Weights of a small GPT-style language model, trained from scratch on English Wikipedia.
Size: width 128, 8 heads of 32, MLP 512 GELU.
Architecture: LayerNorm before each block, learned positions, no biases in attention or MLP.
Training: a variant of Adam for these matrices, 182M tokens, 11091 steps.
Each number is 500 + 40 x the weight over its row's rms, rounded and kept within 0 to 999. Layers, rows and columns count from 0. Numbers have three digits each. The size before them is the row's rms in percent of the matrix's.

# layer 17 MLP up, 512x128, rms 0.159, rows 494-511, columns 0-31
095:503439460538443490497531519482520575548526467466523475535570503476488554476487424527469502494526
111:473517485480543490445499453562463405535449527525568462562532500524458514457538531499517516500554
106:541545550508492501442471511539506433505519492503572515529565498486528478516454525443581556528439
099:366468547437538523474524492483485490516554516509510549547470507529530480519523514470457499488552
102:407432487482529485471604544517492547426450528449532594517419540535450472532466603505474519545464
095:449445513519609514487550484531487461468486533536493492465573479460465467517550395448466532549438
123:512472567462542581405478472493516451496436500452483452514538425510447523515481491496518576510526
099:419495524520533541504585469466570493507523552554466531580453476471579474535490480498484500496479
109:481435531472549591527421443470489481547496540469493496525498568434485515453505504527508579478497
095:547480486515476500474513474567492473552539545450505515491500498515453536440475482480553472473449
102:500439514518453523488523547516545555508440536472519486491486540465536535478419469501503599494503
100:556643474553455508439574543514483490475450505489580490511537550501485520510458501456502511459533
107:513523537511518525444523519541471419519439519524470488456486509470515547486446592504520477515521
093:540518526488581525421491499513462523561524463408572519557484555547462462580520541469510497496445
087:468452532504582514439554506434502526564500465481519528494521526492562410527554455470497489560513
101:582552479533573515480486441488473490467483559540528531534523510477529477500505513572452533447464
105:473558527560524520474449519492504522500498539471532481524526474498538498470569556434442514562522
091:568513452480519532432538501471515475514563500493525544497425482491533493466475486507494508572527